Weights of a small GPT-style language model, trained from scratch on English Wikipedia.
Size: width 320, MLP 1152 GELU, vocabulary 30365, 37.9M parameters.
Training: a variant of Muon for these matrices, 434M tokens, 6618 steps.
Each number is 128 + 24 x the weight over its row's rms, rounded and kept within 0 to 255. Layers, rows and columns count from 0. Numbers have three digits each. The size before them is the row's rms in percent of the matrix's.

# layer 12 attention value, 320x320, rms 0.163, rows 293-319, columns 240-319
086:097096141137165113108107131121127145118134138117107140142129103151143141118118151131120101077140136081129134121134196144120151137148108129103125129160125109103155152098138090175109181141097130122116151088125136105132134171110112112101079153
083:109105159128097165126131119099150130118152097156113098166104090087154160149153118080093119077099131129081151135118117123135110158148144159076156116145101095120091140131169096149108129128162113146130131105153151158112133113102139148149159140
076:120120106103130144155152144139148085140124119105158099182111138077138131109123106144162154115135098121148103149131156115142083102157170118128119142119078146166104134129072136134151146099116140087199098130150117098086095096139175097165121146
087:153227162100082096122131173144099125166144152130115071135125118135103131128159119115121122124163112116091151128130106147101110115096146147145115138084118090098082126088129121181106119115143149140102120166185122129123135159124134104100141146
085:118112114156156144157106118134117134077125112116136166135150101084110163165121111111119125154122101102120114147090156103088153124113121124122118150130147116154128122111115160134113174140105161117188122118145109132136153106100099156070129167
093:121119105153156140128153161125104077133109130158143111127133152132140149167128157122158131107156129115111112151124150159145117090138128182136147148124114116145116117130133132141124149186128124090175122129149131120129091174123120126129137124
083:128126095141110087149117090148122139144164120145154185090120143129119124152149122145135132149144134146120107142140137153173123119094148110198115209089106114157121124112155143130135127104163123139104161096084146132107126173124171092135128115
085:153123092148152105101119164147148122124128110119108138098183135172107100109149106140144123162125107088126161151111121119129100194134122084138101088141136165149148120159122127153124133136123098141123134150163151127115142127112134151076091083
086:168143143098135142168166132121114130115118106157119129142127105105110135135162115139096108096168161132151163120106161118120118110143108156120122103126132117165134181103176140116120120146130136097134131093187098141127163129134140146083137158
086:138147162131117134129139185124096158150088086160136155122146121129086074146165146138103194106148152146139103138129107155111073129130134156143086137114132121146153137150132113123117134127133145129154123121117121119164128143136119131077112146
084:123128120100118195129216162140091119124120167122145159141136162094147147149131114150120129150124138161085150123133127118116091111168139119085123103150143099123127122129110132123069157136104160128128138131106128122100127149102127119108128085
079:112142146151152104133115143123116160162119125109151131160102138134124142126117137106093117125149134163156125134129109119122138067091124134145129140105093097131124152146139110176099144141140136088130105166127161130174133115152120124198136134
082:139158129145106128149101112144098125145171119135160075130138134125102141118146124101127154093127133128173134130113097099115094162084128121102111141139147122107119114125089128118119120103133128120150123139176153106133143123146148139094141098
089:138112146112078120123133123169120145144101108153103088174111131155139110113121108152150156166147147080164159118137128126160123082076142175164093144116099121115156146123116127135138100131123118125174150141116155109139128133102181081141158185
083:115133124138135140152145118109096153132111133111158097114143136106134143186161178127086141116132109136138104095148145148116176101149129126133105105142137169167078127146140188107174118100122170127163149138128153153158137118123110101088142165
092:176134136116109077116107133133129124126096128098116102103085146099103097151129151112115167110165127131123164147133174167134117168097173163142114137119117137116085107147070100143130110104134132128106122165142127099122108105137148102152158134
083:098124127123136090147085175120155116167117131159103120104131092103146143157154138186150094138113128101119173141125139116171101113124149142130149120060101118110123106145108146134133120089129125105102141116101115122131094144137152122181063129
079:139116133100163156113091094111145114138127090141135088096043120070120098175114127148142144098133101116139110120087147105133122123108133153065123107112132179173129179124111140120099144149139137130141103111128137141094112118103087129100138145
084:147141123083122106155143106140142121108187090134143126153127110116165136125123137140129125111107124131121152127139089118127122151145142118159122152084096112105110097128127144155159126099122125140115083162113129130087102135123135120140153146
087:111133107133135095162121102098108126106133146120110089109126123129098113139103126109164175121142142125145167098169135093146116181127113131145147131121140119156156099127142152132156135114095063148155057123134114128100156070116101124139105124
088:109107131127163155106171084116137150117115089108150149083161131104135146105137149127110134125125134149094111124111165155107151092130102088096130100156179116110083141129144099122073136141140138153093169123136128110130170155122108158053137133
085:126129163156088133124139143125118151131119146108121145111115146142146125119155173143110093120102174098163095117124171124147193114142091084124119150138196113087136136101145116158156093138132117152109133136168126137172127167159112175112106140
086:156148115131107116135132151123109136118103139116112147134106115109117124145128139141078139133115141119161123153109125156172157101131146145173111142125098176112118187132107129164158123146135117098138143154134128127164107132115100108134116148
097:103098172169184146119153112142153171099132129120139143142153155133175173091101115160148095158097150123101123083116149114142084090110105105131125128202169106143135161116127124125154155146129158121126151098121138099136164121133138158097141102
079:159116130072180130121100153143124158141171084160120134082127171104130158089138094128137093106128136135159141122147113144171131129112141075101110115163146149144101104087129120092098132142156183123170130148137112137110137165123117141149150133
087:163154141154067115142120143124136110160115139132123086139114115123117108097190145109148143101138119144106120111127140090161149130112155149115135121103137066127120106139108072110117113138135100117129126104154141109164135137164147115114151163
083:178135088107143130144138125131094158133094112138122142145130117123120120145128129129125122132148095120128153106117131165130130127122135140148107124120139087119114128147085122153097158141118134139181125109114076123110094183115154105156110086
# layer 12 attention output (transposed), 320x320, rms 0.132, rows 293-319, columns 240-319
077:117144091084151130140131149124169130088157148096149123060153125134103115102083114144134188150111132162125135105117098184098099145137136118122089145115150117174122104135105158128126121136209161144111113154085114128096122151117139135106118144
073:100124138120114110110111109136097123113146118115144138100128120150123142142154169181144130174143157138127130176155114151127159109157113140133074121137140190172119147152104140111177158121112132180167129155167081126124124147115133139144148119
070:142151123078149125108113116127104124142137142155118124128101160112146078125125156154153138160100151127133143100099118168160160174098107131162158122118136120074172128123154124143118120150129106143120137095147144136118149145079163140101185109
076:150059103166143094131156125151123140120144113120113167109147130130146149112109153156138122110093158149149129140101112119187135175147141147111152122097159176118129109173128142103148124134135134110129132146130135118148171130157101173151167135
078:167139118093130127104121121115174115137095136151142074125148181156128126122165143114111150116144095157113113133148099103153103178141129132137142104070121124122106077134130069151142148135128124166130133151113098115091130117158095117130121062
083:134078121096132149104117098159173142139146097153132158127115127119137098145140134120115138141130140101145120120150138076119137150114137096110114116168137144136161144117160108121100114115088108132151148125143163110161142116139135123149137136
075:156153159147156160091139186141128130098161102099086095112103140136140129134153129081121103092109113138149153122070136104063132155117100163132095078137171120102095124144108195119125111144095148121164138129138141107167152132141146151152123108
078:109173164141095125108146131107112134112092172092117109129129106130142131108113160109095117098107126158108072129118130127102154110135123118118119123083108117124126136123124089080125152142126164154171141132123124130134158133157096155160119188
082:094121130119139125086122101114154131147157109113106176120145144116138149108103122164135131170167085121051119160167102071124097109129143126155114149110118132108121139121139094146121143108096133088153098082133145114109109146136114130134134115
079:133102119160095127138110094128138072099185154129149138115152142154156165132167094138125123137134116112107112124151141160108148129136053142076126119109103136156077154105105102127160134120111136157116131079144122117126166114161088092153129141
078:127140096117166142148092081147129166137135136160142148113172156117131110108136139103127163145138149180136147130128153101102161140141114110124095137148133154120151107125154097149168099144149133109095109094133111144125161140156147146148079156
076:137084110141147188097156103133136120118142097143107125138133127145074107105131119132156135164136166091083099152106127139173102146165126152116117141121123150132142125109128146109135133115139128133113153175121109114115131173136102109100111179
074:144178146118160101110154137131122155138127141126059161110115107164109171118093135134114041120112128135106134141147138114110118142149105138097164143129155174132126143123151133135117125117150095103142087124148163131128086127134095183128152145
081:099142125183130166113093160145160129142155117109085123151156152098116110127116134103101110118066109124087094139146127156110105151190129103135108117132158097118118150107133144147150121128200103107110112164154149111141129127141114131103165096
080:090140102109135127084135117156138145130138099133136125139106157102164105118131120133144104133142154103153144126139163202115113151115116133087154132124095103146127153148098081120133135119140103128146113122129154099132129082146143125158121109
082:131128117107119132097157117148129146109110103152120165131129172133141158112140116106165141141079141196117124138142109116140130102165108128151167111158159129155121161137160067085131087098138116139177109045131125136125140125142135154110161102
077:117110115111145175142115120146165136130098107083155110142097130139118132086062092106102138136113107146126082127095116139059131124120104119148164111125098101147151151103140139138144170129135097130159136184145122137134138122152152123129191146
072:137145106142075124111147101147137136118109190171120121155146130150117114048118098123145139175135092143098152095160146117097165134158137115194134143129160160085138107126121095147147118129075149104132122138194136094170106121139156144104145101
073:107143113147125158115115136125136145162146150133121142152111162142087129118106138158120102168117136151124160120151135168142101119128113173095129081112164113164113133113109152099132120146097106113142149129108098156149114117122158140108124144
082:120138135134123115112143117159098111123113142123136061127132139117195148136114126140115091137107094094107092197086108127106141095119154124092108114140127152098102159128168094170130117138132170169064100119157131109137126147067116119122145156
077:137098113125063126113136129118162138129134108154142130138163131135134124166136110086130102155130147105128126109120065073139119141111147136106100161121113133129124118135130159133142160134107149137139088120107127114131104090129151105156133187
073:170131125128140143109125128114123168118136115162127101100166123102170102123139157112097139139125111146128152130140106164101105151094137151188120177145069140167102166159108140113125092104161128104086143161105143101110090097100114101108139129
078:155097134136127140136114158142092124133165096111119143097140184103111114103139135139144125122128125141113106126196129164080150164127117128127101138143174109160147085120129104131134128110136103141110116074102104149126155098140147133105130116
086:127161078141160105132170094076109117147098126102092133089122134141095081123145137106110146146150131132126132180102104133087083121178143125116139132099086130136149132138133138157111111135152112118101125159119120133138083148133131056146079131
072:137147107139154112144178108093123107125073151133162144119132121139069133207115110112139119114169113110151128107088166125113116113133113170156137116098102123141125130180113138121122156125098091160113123115134119131162133157139103134105104161
075:119097129087145127128160147146117128141178126092153143129143171125140191117128118113143075141101111115156125150086088179141062152127106152196112091148113139108093146111132166139149101101111171114148103138114084131144114154135153127133142125
078:100114099121137141108088159099110084088142196151146144116119134138136145107127092131159198066128131177098109127090138123125120117095102141085087150128158107141147127117095105131118129102151142100125131095119139165148143113140155124088147162
# layer 12 MLP up, 1152x320, rms 0.169, rows 0-59, columns 240-319
096:099160142129122144147123108132106131089200114129140108147109113146128146081089145127147105112111106104110120159127133152087084097096126103127124081129105159086106161113125171149105116180138133137146111138118134140118138153153155124103114146
098:151131123136145155145122118175108134120139146162122150146114132147136136121129098138137076146147129129135162098099093125133110142132110136090142180115145150139130152143151152140115138136166135105103131141148125123141127120109140093146176146
097:123095087115101143145144145114145160118146153097149062149136134096162129127163066115092149164122134123157124134128143144075126174095120147129150132074129131153067111174114164127084138119176157119138077127136136102143109135125102139142151110
106:137112146121099123158159121148157154120134105136186144109076116142141144086141124140103177136126131132142134159170125115136120162166099117127127158174111115116090134118122099147161110095124143126106094116139133130117118128125130170144106128
099:162147102133143124152107123107163144125159136104114116079129122167136128147086122108144170141134151132102136097130120129206122187114135136163151128097122122083144121167163147096159110100121108100134115089155163144091161146124148102111152128
096:158079129101146120117078112090098089131183164100109151095087154155102123140085133101127075101083140127108133133121163115148122127074138168108114136132138179129160100125072100108142146138132144115119179144141080125093140121149090130132108113
100:116123118163136163141130119138144152126078159125147118133119105099141122141110113131147148154128129079133142110116145151122110086158152146155110153121122103157147140106175109136099112150147053153113142120152108106152123176159077132064156112
103:114139164139123174133147119106116147142138110091178137107141135126127120125181120103134102147157163122121153152141150095121108065144151106153172082131094093084134143182130116105154152149150139099161086105137114125113149126098160092159132071
097:136108175114068104102143143128134082133090156132137111137134159126130140144089136139109133106159075138131129168081123142105105101135123098147117158112092104124142150146103148141178088097106105130149136134088101177122114130163155113163149122
094:100137127086157126145097152139111108115153152109097143159113117115134097205150101155113133168122158111081141209117100141112168122166082153130105133147121113128114137123129131121129137174172106180105129123163109094140128164108161144155089119
102:126159140124117099122142121144170094128146132104166119086098187146125119127159153101114140126145116128187117136108122114155136103127071155079112160155109128120139101138167121066145126108115141086104122128141121161130176134132112100118117121
108:104079150158201132120131195105133162125177086101135112105125098099135138130139158158098132131115150124131122100100099109131125107115112191131148109121110114099122142164177136128106133123152141119168152118158123108140126116124099182102124156
102:144122126132122124084140133139133128119119138081097102123132146126167101107117132120108138117157109151118117111134147132132130160115101140126064152120107084110089150059070154145107127169096103140129132091100163126052153147181113155107167126
104:176166131107111157108110112144088141159135107127087131137083152116125143121119079103157108147089127152082107136105136095133161151115170100113131195108127148135128130112120120076123120165122150116087132166092144079107069120141127147139140138
104:145100119129114158121114136120142088116142102117120120087146150142110192131140170155142143153149173135133120122114123158143089068124145148078113116165097135125113201084153091152168129129142140111156125111177120123129093121121158174099135099
094:125095123167102186151109137153095127121131149152174074063099111151156144139114121127133132130141112131115136094102147074173101117102145145146098130137120130113136159161135101132117180093122114112143157169120111139162124129105095099147106103
099:134108151150125122082111137139118110129120117110151164096142130113150149169153150145113142068123131115148104118161138112111128124137128122086117107146123171126139106149156120122137127157141130143122125105085083117135116155108165141102127111
106:115138116146119109149142128181202107159151168134178138104108101144183168164164115102130110111108090107114143121134180111175093125127139119148148186104107098116180142125159167106112151122117124128119095161135143137120162129116110118137145143
102:111137144118169142158135110147102134141111159165140123131143108114123133183148148120110117140138138113111102149128097115190118167151112127127131101135158123092090150132131154115116121113133093152130131137154155109163137105153131119173125121
103:159123086122155161111090165154101132121145180141129114108117150075149108129142119152108123137143162122135136154145118126133135156087158134140122189185139140109100106155132112162154132141158167150113132133135161111138140144136167144126127127
097:116155092154162156125117092151163108142094139149145120155113089134109143127153142110162136086126134113127115130137143155118119117086117130117085156122105129133114106118133114121151150143097155123127125127148112150146111138087141134136137170
099:128103143106116124115145128110096121142165096107121103080134092119151117163161124097122158164098153101108156140100129109120168133129128149129117114151149165071122112126185143143158120148121135134120105121130101139125140118127118154168102157
116:167095155110132126121130111130143142122120096155153104133124074133103099122127123154118134137158130127117124136091104127104143116104113117122140106158112160138129093123086117166120133112111105103125167135104091116137080149135127139115162153
103:120138134166143128092136104150106126135134129130144112128074131103146175100100085152109080192109102150162124131110134109142135114132162144138105142110118128111143156114109105113084161150135110103126113136167118093078134120122136121152114078
095:134140129155125161112153140123124148174132113092128109124173143184140108150147101158137146148114124135135090103149085171128145148139142135109130111134120106110104138174148165119149113163152132110163127176125090122121134116128155113118092150
103:100119119076140079119151131158142111134127116098134136138109123139090148125099112110116157111139121135130129116126102090138116104150122169097163105150110142107110165102126115119145092097109101113126075129103133110157147127118102106135119167
101:130126141142139135093161146114142083111155130140145146130206145080136158149131119150101153122137119151165145133150127138148125163137101173109137150122135167129117145132157111139134139136070119135096098138117172158166120166132105150139143118
107:156123137178126157102126140131116134107096128123084108093103121128154161114137095103113137129125140146137112143145129154103172119148127169139108150134119125129125118105175138141125127140136102168130128119175147101138153110141115145150116153
099:138163149137125175114127121132111155113128081154194122144141116100146100121123107098097110165103162161164125114108136154127108093141144106128115070151137116165143134121147111096156121096161161115151149168136094113126089115131084115135111132
099:128106088155174120147137096127082143133139114136114142095156148159122117132104086118099115138116139137149123100123102122165140111105104106106138109160074133104121120102130139117140154132094117093140150169115105155134154094167161131148103118
102:116124167118147119137131111129096106146121125159159110116111163104153119109125166135124120124115134070147110162144140156162122100111120117106090129117142166126115159096132114102132144139133123110158176169176119130128162121105130126095159154
100:173139150111106156138131127123114070146129149121058127141120125129132082102119159123132164139133154165108132216094156108099138157166132112142104092110118102108137133145166146123154141127100155132191160126098120121084118105154123127100158106
100:148123138144169102141150116133183089138130167128075107127112133112136168109081081119119113087133162107136128124206103074167118085165067157135125150112166171143161110121151089113125104140114126105125134124126097136094129163106128142156161069
095:154118154138130116100095130158108100138158147165186081150109141120131109107148153139113102121108137147127118099122112155110153113123113123100111125153174136089095131086125159121096128140095103107099100152131101083137123146156097150131155163
099:073085111095126148138083161119102132102126101177155104133134088119105155142083123102125120117148106125088134138109110143167136138134123121115113123130138120125161142137142168155136105124145127057100113152140104155133141106138129155191134122
106:115139110115113113098094139151149102095128139143108155111179110131128142125114125147097136131175122151141146123156123096087140133179161171166093172100117119091126094083100162180140115157101114129126128123085102170143132161100108143111140096
100:133154136112104166100105109139076116120128077088148170155094146098101152143163136101083124126157134144154136148171122103140131138094118143181127132143152155119120148129095120198146095101114152123132132112157126156136090121145099136088120072
096:161115126152097106110160150118134120133114140150130132148097124135146142169160126147111112113135113121183169052113143110105112138091133162119129124122090145144135102074141136115187125131145114141084150145107135159107149139173072081148132138
104:129112107141118171127153088097080142114161110153123130145129128139100097072089102167122103164167119101139122108116134118108144099092131153114120146123192143135123136122173142105103085168120131146143137125137105141155130133126169115121141153
099:095105140158147124117137154114160135137134136130133090101140133105149138107130106100163142162108098109111124128140172117108121077122055119133109172133149133108133121124120152124158161133086137101130134128130114144068113122128133101125121124
103:100145103124156104138121136166095136144113121134164133127152098095098127125124144146125150112126082109155115100178090142133142150095119136138120071116164142133119113139114129123123122134148108121135106139141110135110102115171132119177131115
097:114096137072164094129128111070108127140166114127098125112136134148167114153122117125177119130152121156177146053133146099116125151112165117088125148148102061101157112122097090140132108147126127143133125160121110132129112100152124109134137130
101:173131125117149163120119135104118107135119158170100116113173140117128105114093137122132147167115158125164086097130100122103115101109179134126132140131157166134144114134119141097126098124172154126124134099135145136062123159112100126142160138
095:159106170109157142121133121123138123061153136140131155146133135151041120083142123099092139125104137121157087112116132169141114119127130138158123097119115143134158169126120079108141117137095103123117136149147106090126145146142157117171145177
100:157125122119140103136126130137103082140131113122125111147162163138149122168112139082107110124113130124110141133142125125115113137112138116138135086086110108126110126102113174090138116146151135120159144168155074138089136123128174083140100127
104:139119090131168159121118131123106151105137136098130131142127084104053102124162147132151097111098111105105115129108153149136152104147119107111133147125132152152103133141126167083164128100095111159160125120086197116116121118139108176173091076
098:146162157144126136096107133129155139129129164077146126116112095111078131186155118153124143132120163131159140117139080127142110140150128088103084083111125159065150096131105123109157138205148147132118129127182149094122123168139118151123137147
104:097129146190110207101086113093124117138113137164135125137134126092107134126107129172087134098123076101116096135139156152200101099126106155159117132136127127155094119158139099154121129160074152099099151110116137128155151162137146154141138165
101:104094145077103125114131142120127095133121128112085130087067120180153139130111125151121105187113149122109163077104145131149124155145130156101151150118153122145082081131120151134198093149114147100140150119141143126140163114120111124135126139
097:141078136137140115131110140133166119131132159105137119137145163129101119140120115117180136119121097120084124127112125080088084174121064122092124121144141122129140152165096075094121146108107166110123128124164073178161124128160155140118152194
104:130090157121172099129149159088123127124132132165132153119113085122143182079131141100121116144164115139068155111103153160131108132152073116111120109110111140116131139146135113134163145105140130119108166164105126142155163119146128131156122125
101:145078160139193139138167105103181122177101131101101132109109149100106158126177190131104121147101122117072141080103173107092133130127140167143094133127104148166127117137142094133173112123135142110128127140102126141150143121141131154166159141
096:128120161100138154128143084120172113091096156135124143126150090138140103124149127128161152113113122168144153128133182125140162127166108167132128144128128162095127095173138156128158197120150147137101108155128157149148092128158112106118146113
094:119105114139140119126141132123136111120080163155129136150090085133111147155128134092102109124132110085134113154110132134137131167160105088121135137140141154148177148130156108086124113160120114143116159132146112116117145165120138095142104138
099:150121117116105168110147153131124137101109088094141145111129123110169105140170091136153126154156169125177143087147132109140097092130113137111125132149153111125133078134126098151149132105113112108128111151119153148110116148147134114192113134
097:148140117127110113143166138133069134104125115145119144137120142090164153138159152134104111109136147113105124155096139098090123100136108175127195116082104112129117128114141118121128074145154139108134192149105162130116129121132127124119144145
098:123108109126128072146179144172145153141096147151141136123099157126130153094152133094134060110087101126139134098166111139139175136160123119112112153126154116162129082178119105113132149076123116126071147136169124110104123156162144125112142113
100:158102137122119152109103131093142175092116157155158168140125109160103133146107148108094156102162101140127137106135116118166138134119123109136148122169056153136132127125138135099130093149080115135188160146100134142167137114135160129131126092
104:140094189142152128127093132096105102096104117155116124094126163126107177156164147133101127173128097147103185115155130112132164095137125150188126146172088078116099139086183097135117100104167116135159105135104124167095114136139062128141103108
095:114125094139104126147080120133108062142069150122116164147103146152086154152138119112135102104158161174136098118133139109110148108123093115103130174070140128104085142135135137101099111165119149140185181119171141149123142098158122113137116095
# layer 12 MLP down (transposed), 1152x320, rms 0.103, rows 0-58, columns 240-319
098:134153080162177157109129103111156121169109118125103167106125148133136116131107115144069157094109188083159141138123146113142138159163106108108113160109097121164139120144118108142140121129109196126107146135140127112117137103087097132133132107
106:136105116127133121111134129112142122106101151143188176162121124135083096129092084119173111103107134110093121146162135134119148134108134127114134095098092118130154111140128121126102117117125145084123107156134144145094138137159141100152123091
095:165091168142136112165146133098152127162079108155147126130112110167122136192138084125106127104117140136108142172075105133160128149109099161171102115151075123127161152118160109096149104106135123077100120126133164120156086099115113159136154110
098:078081114129161130088108124132130100159150162120093148092161111147074145130150145116144131114138158103137123100116141097118162101102114112110129075140155154127149106134159158199152151135128147176142121095122116149178126093154141116112133139
088:084116121122080106143163108135080110154131103142133142146109112123121107108187115156127100117107120126200137146159141101103140116137103143113112127170126129136139131133111085170131109135125165134125137135137117150125124125121134122100138106
090:116121150128150115135150125162145141137043129110137124104158122136119159104182109100112185139157083120142095122164135100167146113133119089099110137139153093152112160122129192151145148138111134148163091083122171148125124129131121079123110117
099:148126129132146115169124156125144108139154096165115125142136105144117119148138118094096093136099117147136113138136126114142102154129105124144088109160123155144115153134123170121163147139151143128121168167132125129133140108139148146110105113
099:141121135108139141138101102096113133155164127115136115187106140160108109109124099114134115138099111125138128138133142162104161116148142121140102174159132159125102116112094080153124118068094164115140176154116131141136099119163119158110152131
096:147169130135145155129140113146122144100132109142110128108156111146145162133110123120163126143119125145122132141151106096120167131117137166124119111150135120154104088124127129115115134176114161116113150117144134114098147138095121133119042119
089:124100085129138129142156162098109139139133134126155130080083153158165159086145133122140124132123151159164158135136183146148154152126121152100116127146083135151124098140134145117155083083152148109138122088147101094124129152137128112104095141
096:104118137130170107150125129115180153090129108147115155113146086090118127114118137119139133133130136109123141139113184127132140155121160116186138117093135115108131137095129141110122090133109124118124095143146113090142139146121160119089185147
105:127077098101097122149130098078108100159173151108110130142112128115165117125157118131101170125169186140121146112144142049107086146125143102101128155136160141104122091131133117114112096127137145142136151130110159163120147140149128148115132116
110:127136139107069121139128139136142110134102098176141175143120120122109107126131142147123173154126117151126112154114113080143109148081119061152158130111125129142112128147117127152115146157136151127131099132175167122147112104182157116141145089
105:095115124105152131148151159102134145140116141136128146129165148121157090131090152139104154153183127131146118144110130057097112125055094137160171122112130135159146141134153115144120161126146171165121175127171089174138108142132122111117165107
118:132138147128144105153126124135150135151159138085141106143152146164101142150099134105124078110116148110146101094122120110123132118154127145162105156137095119139084138100162119153149134122160192111121137121099096125137142145144127133085151096
098:138140126129152055145173106169126080156123127116095124178122127069097140152184165106179171122161138103137127133129121161113127134114111123135156146130137150156166115143089159111097079153113165119125143126136136102115124122146147121117165129
097:138133078095133102142161122109113158163154110097124153096115132140113155107125165130144122124135150155130183148065110161128116176123188150138134156132106105130142115137123119133085137155140121119127107179164120132103139131120119103120157165
102:069101159134097143134113141131153127124157150105138114106102165130113147091108120101089129151139159129131110119165154171115117121136110155132139128091132171135151104144091085107165066147103127161151130118095140093093143133137127120122138086
100:110137106107089154113125108131120119122142112124153142137137120134125134096131134144142129141087083138099152119123168192094121087119129106116075152110114118123144110170114149132082162122096167091128128106138148167131085128114074136132124094
104:094180142133118123162148108157089132142112140100151154138153122177148134177152146102123095108150141109113107122148110074141138113164141149135131109154146158111125101118122129145094124076118121092153148148147100141096106121134093126142080152
097:131095147155156104133153146139122141161145104148150129074134143124138127134124148115127129136114124147128111106123127189166117157140128113138143109149125130103103132146149102140138092109097192116128080128141163106129074130123105136120115156
103:149086112102093085151133185147103130131126087142156112122116146158147090123134106136109103129151109146136172137088136122139171124181141086112111080177119119102142120119133128129143157088154162127127066106124121123088112128131125104094141112
122:178140131124145106131158119157140116139171146102142110090109132090184111108118134125131133091104121135125144111094199121124110138132123141128141108105098137146116146083125114112106110111138129127114120118136171133116139147128125165106098119
104:123112118159146127110168099126156129126117116130143089113162108151116152074144084059131139124165119117146113139151113198107145119143136115143106150155138134124119134157159135069132164107184140160159129114125146130143132139115079111159153106
101:123132176074140150121158177104115156129136126120077124166089108127171129102153136155087101100132133139131159108132121090148107150096147167138105184117096125105128137114115153130146143138176141165138140138113154149112149140160068123103146095
103:131125145144158150131171156129130141158141155157156124107116127123143155087143106120088142113102138115095126124115105156137116168132118105124123149130109106146145144124143110160118090094100091091136098123122116143149156139113133086116140139
095:082108126127115144146135098138134134133126120129101164131073131140085117122125119106166093128090152146104100128131148132146159156070086076117140101100119140108134134195110105101140137174131128156075133138107096148145108130113146136179141122
107:120169130143150169099165133137109099116129149126133116109155100104127156139121130128138160137128112135177124119085117170104100118112079149130103156118132119127146126126102122164141134112148125123098130138114156116143122124113104145117127151
096:085071104099125107151153124089130111105103152122143100174132108183136163097127140124092138140131093128127103083121158157155134163125179130145145142155132123161103163134133189105086095125120099127130126124108123162113143158100154104125129134
099:125143110095092156151117165148114159099139190155141117143135117118152114117184177139159135121088105122112133176147096118126129132131091158107127180105154160124091090146110121123098095078155131122131113109169138101113185155121108104129113119
100:139153125114131145100103142105141109103142117118152123132092094118107113132157093114133156129128139152111162092135165189100132130137141170121140106162130139141142131067150149171109115119132113122131093082119126130125120140093117109173105084
099:156106126141146115120095106112133140102122114123151104077159143120150161121091091137116127112115130140132133112141123137131131122126120102123175127151107149140115127130120104183085096145122158139107109102113084145150167148100152129191097169
097:146142119109125078112133159146112134135081089115100115159171101155088119126058093125112125125144160121140154112124118168125160125131111147140136187123147097135114115137158130100141112140125117107152123154131119204122109134142160139122156124
101:140114129145096140143113159118136116167117153081132138106126157126168181132157131097120166137157157157149129147152097163108123128088092159112106137136144127121187112136145104105143147148112153135085148137121110168102125174114112077119138129
098:144095171144085149157153108119121102168101150077119149129131121111118111150137082120123071147131100148184080145144155134100109108124130120158147138118115094146079081127138123102134134128093126163121145083070116097110136126132131151157110100
104:130116116121151078170150099133143119098106067142125135185123147147068115129096153118141114161137036113108115096145102104125133141114124090130168144124133152105115109162141095126122140117105123160132116095119125111142144161145102115158113121
100:111120148129129118151109109121112140101122135138126109143146116151170122154146119145146079086090086143134094152145135093165150112119142074118137116141131102104135151110181142100117092101123091147165108137184112173100159160113150153167101130
092:115090113149095134068152103143137131135098123094140120140113148170165138147104126104169129138150120133193110126131115185113159129116105123121119135138090111152142076143130072112139122118129139128154139124121122143152071136128154124167113111
097:159148094074080133092117117168107126155153148086134073130093127142156118118118102111108118179103101132115117165135141132090155149129082143131098152137132067112116098154104143119122107147113120096124120081119124132104132091114131191113142113
096:143114179138135119148122118117155130140140129142111132122159136151092135096116112091173116156117127118127169162118136120115093152124144143097178168119133103114131082082107126142093161127139115165146159106117095110158120175152174158123136154
101:128152149111147098102172121132155072107111147147113132128097113093135144157174117178140098129133146120130174109101163168142123090169136148139073119139142088164100112161118115108145149126152145164126110133117114114116115135073131155112120117
093:119121118100133124069131147138156134100084115137157118076116175121085125121167133149111164102110118081089102151100139103126143125100099156136137114101115181115073163150123135096125115120134096099118083116083138091113153136135114126116165127
096:137130128141107093143102113138121115106093128084112141121075184127103142119131083116188104102114140147159100134149161160100145106137108158112127080112127123159144123118140126135147142137154164112104128137126130142171133113127159154122094117
095:082121106122146125132098160177122093150160162137121126112105140121169135116112083160114150142100144142151136154105097234130106115138124141125105131144118137142092142117160134140132127119143098121124139151139121081093105111093140113120126122
099:124134133123152192149152134111119096144146150140120110112113118100113118122124136159121144089134134149119107117089136109131148097147135137117143152107105153085187185127123132111083115131130114097119150128155160114187151156109123132131143131
104:076128120136127116116108136147115159119146140115177178134117124141169160163102118109165086088094164206130110170103161162066138089103159138115144134113124140099119112071095071157125146118105125136134111137117103096117128135169112118139126112
100:100125125145133154163113087091120116138122131112154102134153192175116136135105147109144174122142099087097105124120144143117125146100158099123119129128141109162105186118129160132099085135189149153133112084162167097120154145104169138159130138
103:110147126135146165142118121116139137104138118077115145187151130145130110118116114138160145136155113163169134128137072110092128116043156123124135128135160098143120149099122096125135141152136115121125132168131155165154142130101134137116132114
125:079083142137166175113128130145090148116142168132127105114150140078106113120154142146110077112128137123116107075098141106123103136118111143164103163163106081121159127113187144146115138130123127066123086130101126164153195106151136145122093127
095:106123123142117127104139143110141144087142110162147111110115146120115176124196105099157101125151162147125097207137112166148148078143117121100148167109137104108086107093107138169132132119115088134091116115117149118123101125127123108167099120
116:122141151172168120153128171144158155117117093108149149144143139118125083124102148125093114110121136152191105138124087139102123151128086100128102111156147074129107125124135145142141097168116103108140149114158149120126097173096105151126102162
098:124173100155097136125122131156108156157098129129119162151154102125150138126162129130111141092155112129129162104137086169095140135143126126131159117123152092158114119175134164128107090127153132143115145135157109152114113139137166072108142147
093:120117121153118130134138126139120137131146107103108140119142089129117174128117117129160144146108106121120124122147118185125113135132136075140155065192145120119103137117100123155117197136133112106155093125120129096115180154107136152185093117
093:124139136062123083179115120126091123146130137144108104147134147114146096100109102135152135160124141088113145162132106106102116108114133156153080100150132137143108129136106113187151111119106134131176108148126156129129117135173139156124102120
094:113167132141129136099077110139129138132136155094125112126141123159093129100131158131132130128135107106113130135137118116152103129185161120132091136123107174104118118110156168128120112136109125092137137116114169108095144076114120117087143111
099:128102136135145143093077102108175098143147150152129124111140145147139105174113123139152144157153142115086103114140114132108157140142146088127096142126145137163159123106125169149123157101114147172137087135121123109127119144132160123132135111
103:144109124142145092152124145144071130163099107124137107116126115113143131110147144161085139170143145114160125137156196134129137120112126105129208136115095094113127084067112162141110148109132130115177114146110124167115116083135132120171144135
105:160138145150146062116150132103117130133135139134130130095179140129153159130131141140108126164106102142136107146127155151158076101123154152132092029079118138172162151081112144153144120120125115108105093138141181146120113148124069152143121140
107:142153088159132101101151143153119133147112116112090161137150088103120109134137096135127141185150130117112117107154144124088133147127108147144120159143152150155140093146115121090137167122178140139126105145148126172129122127118139118121116135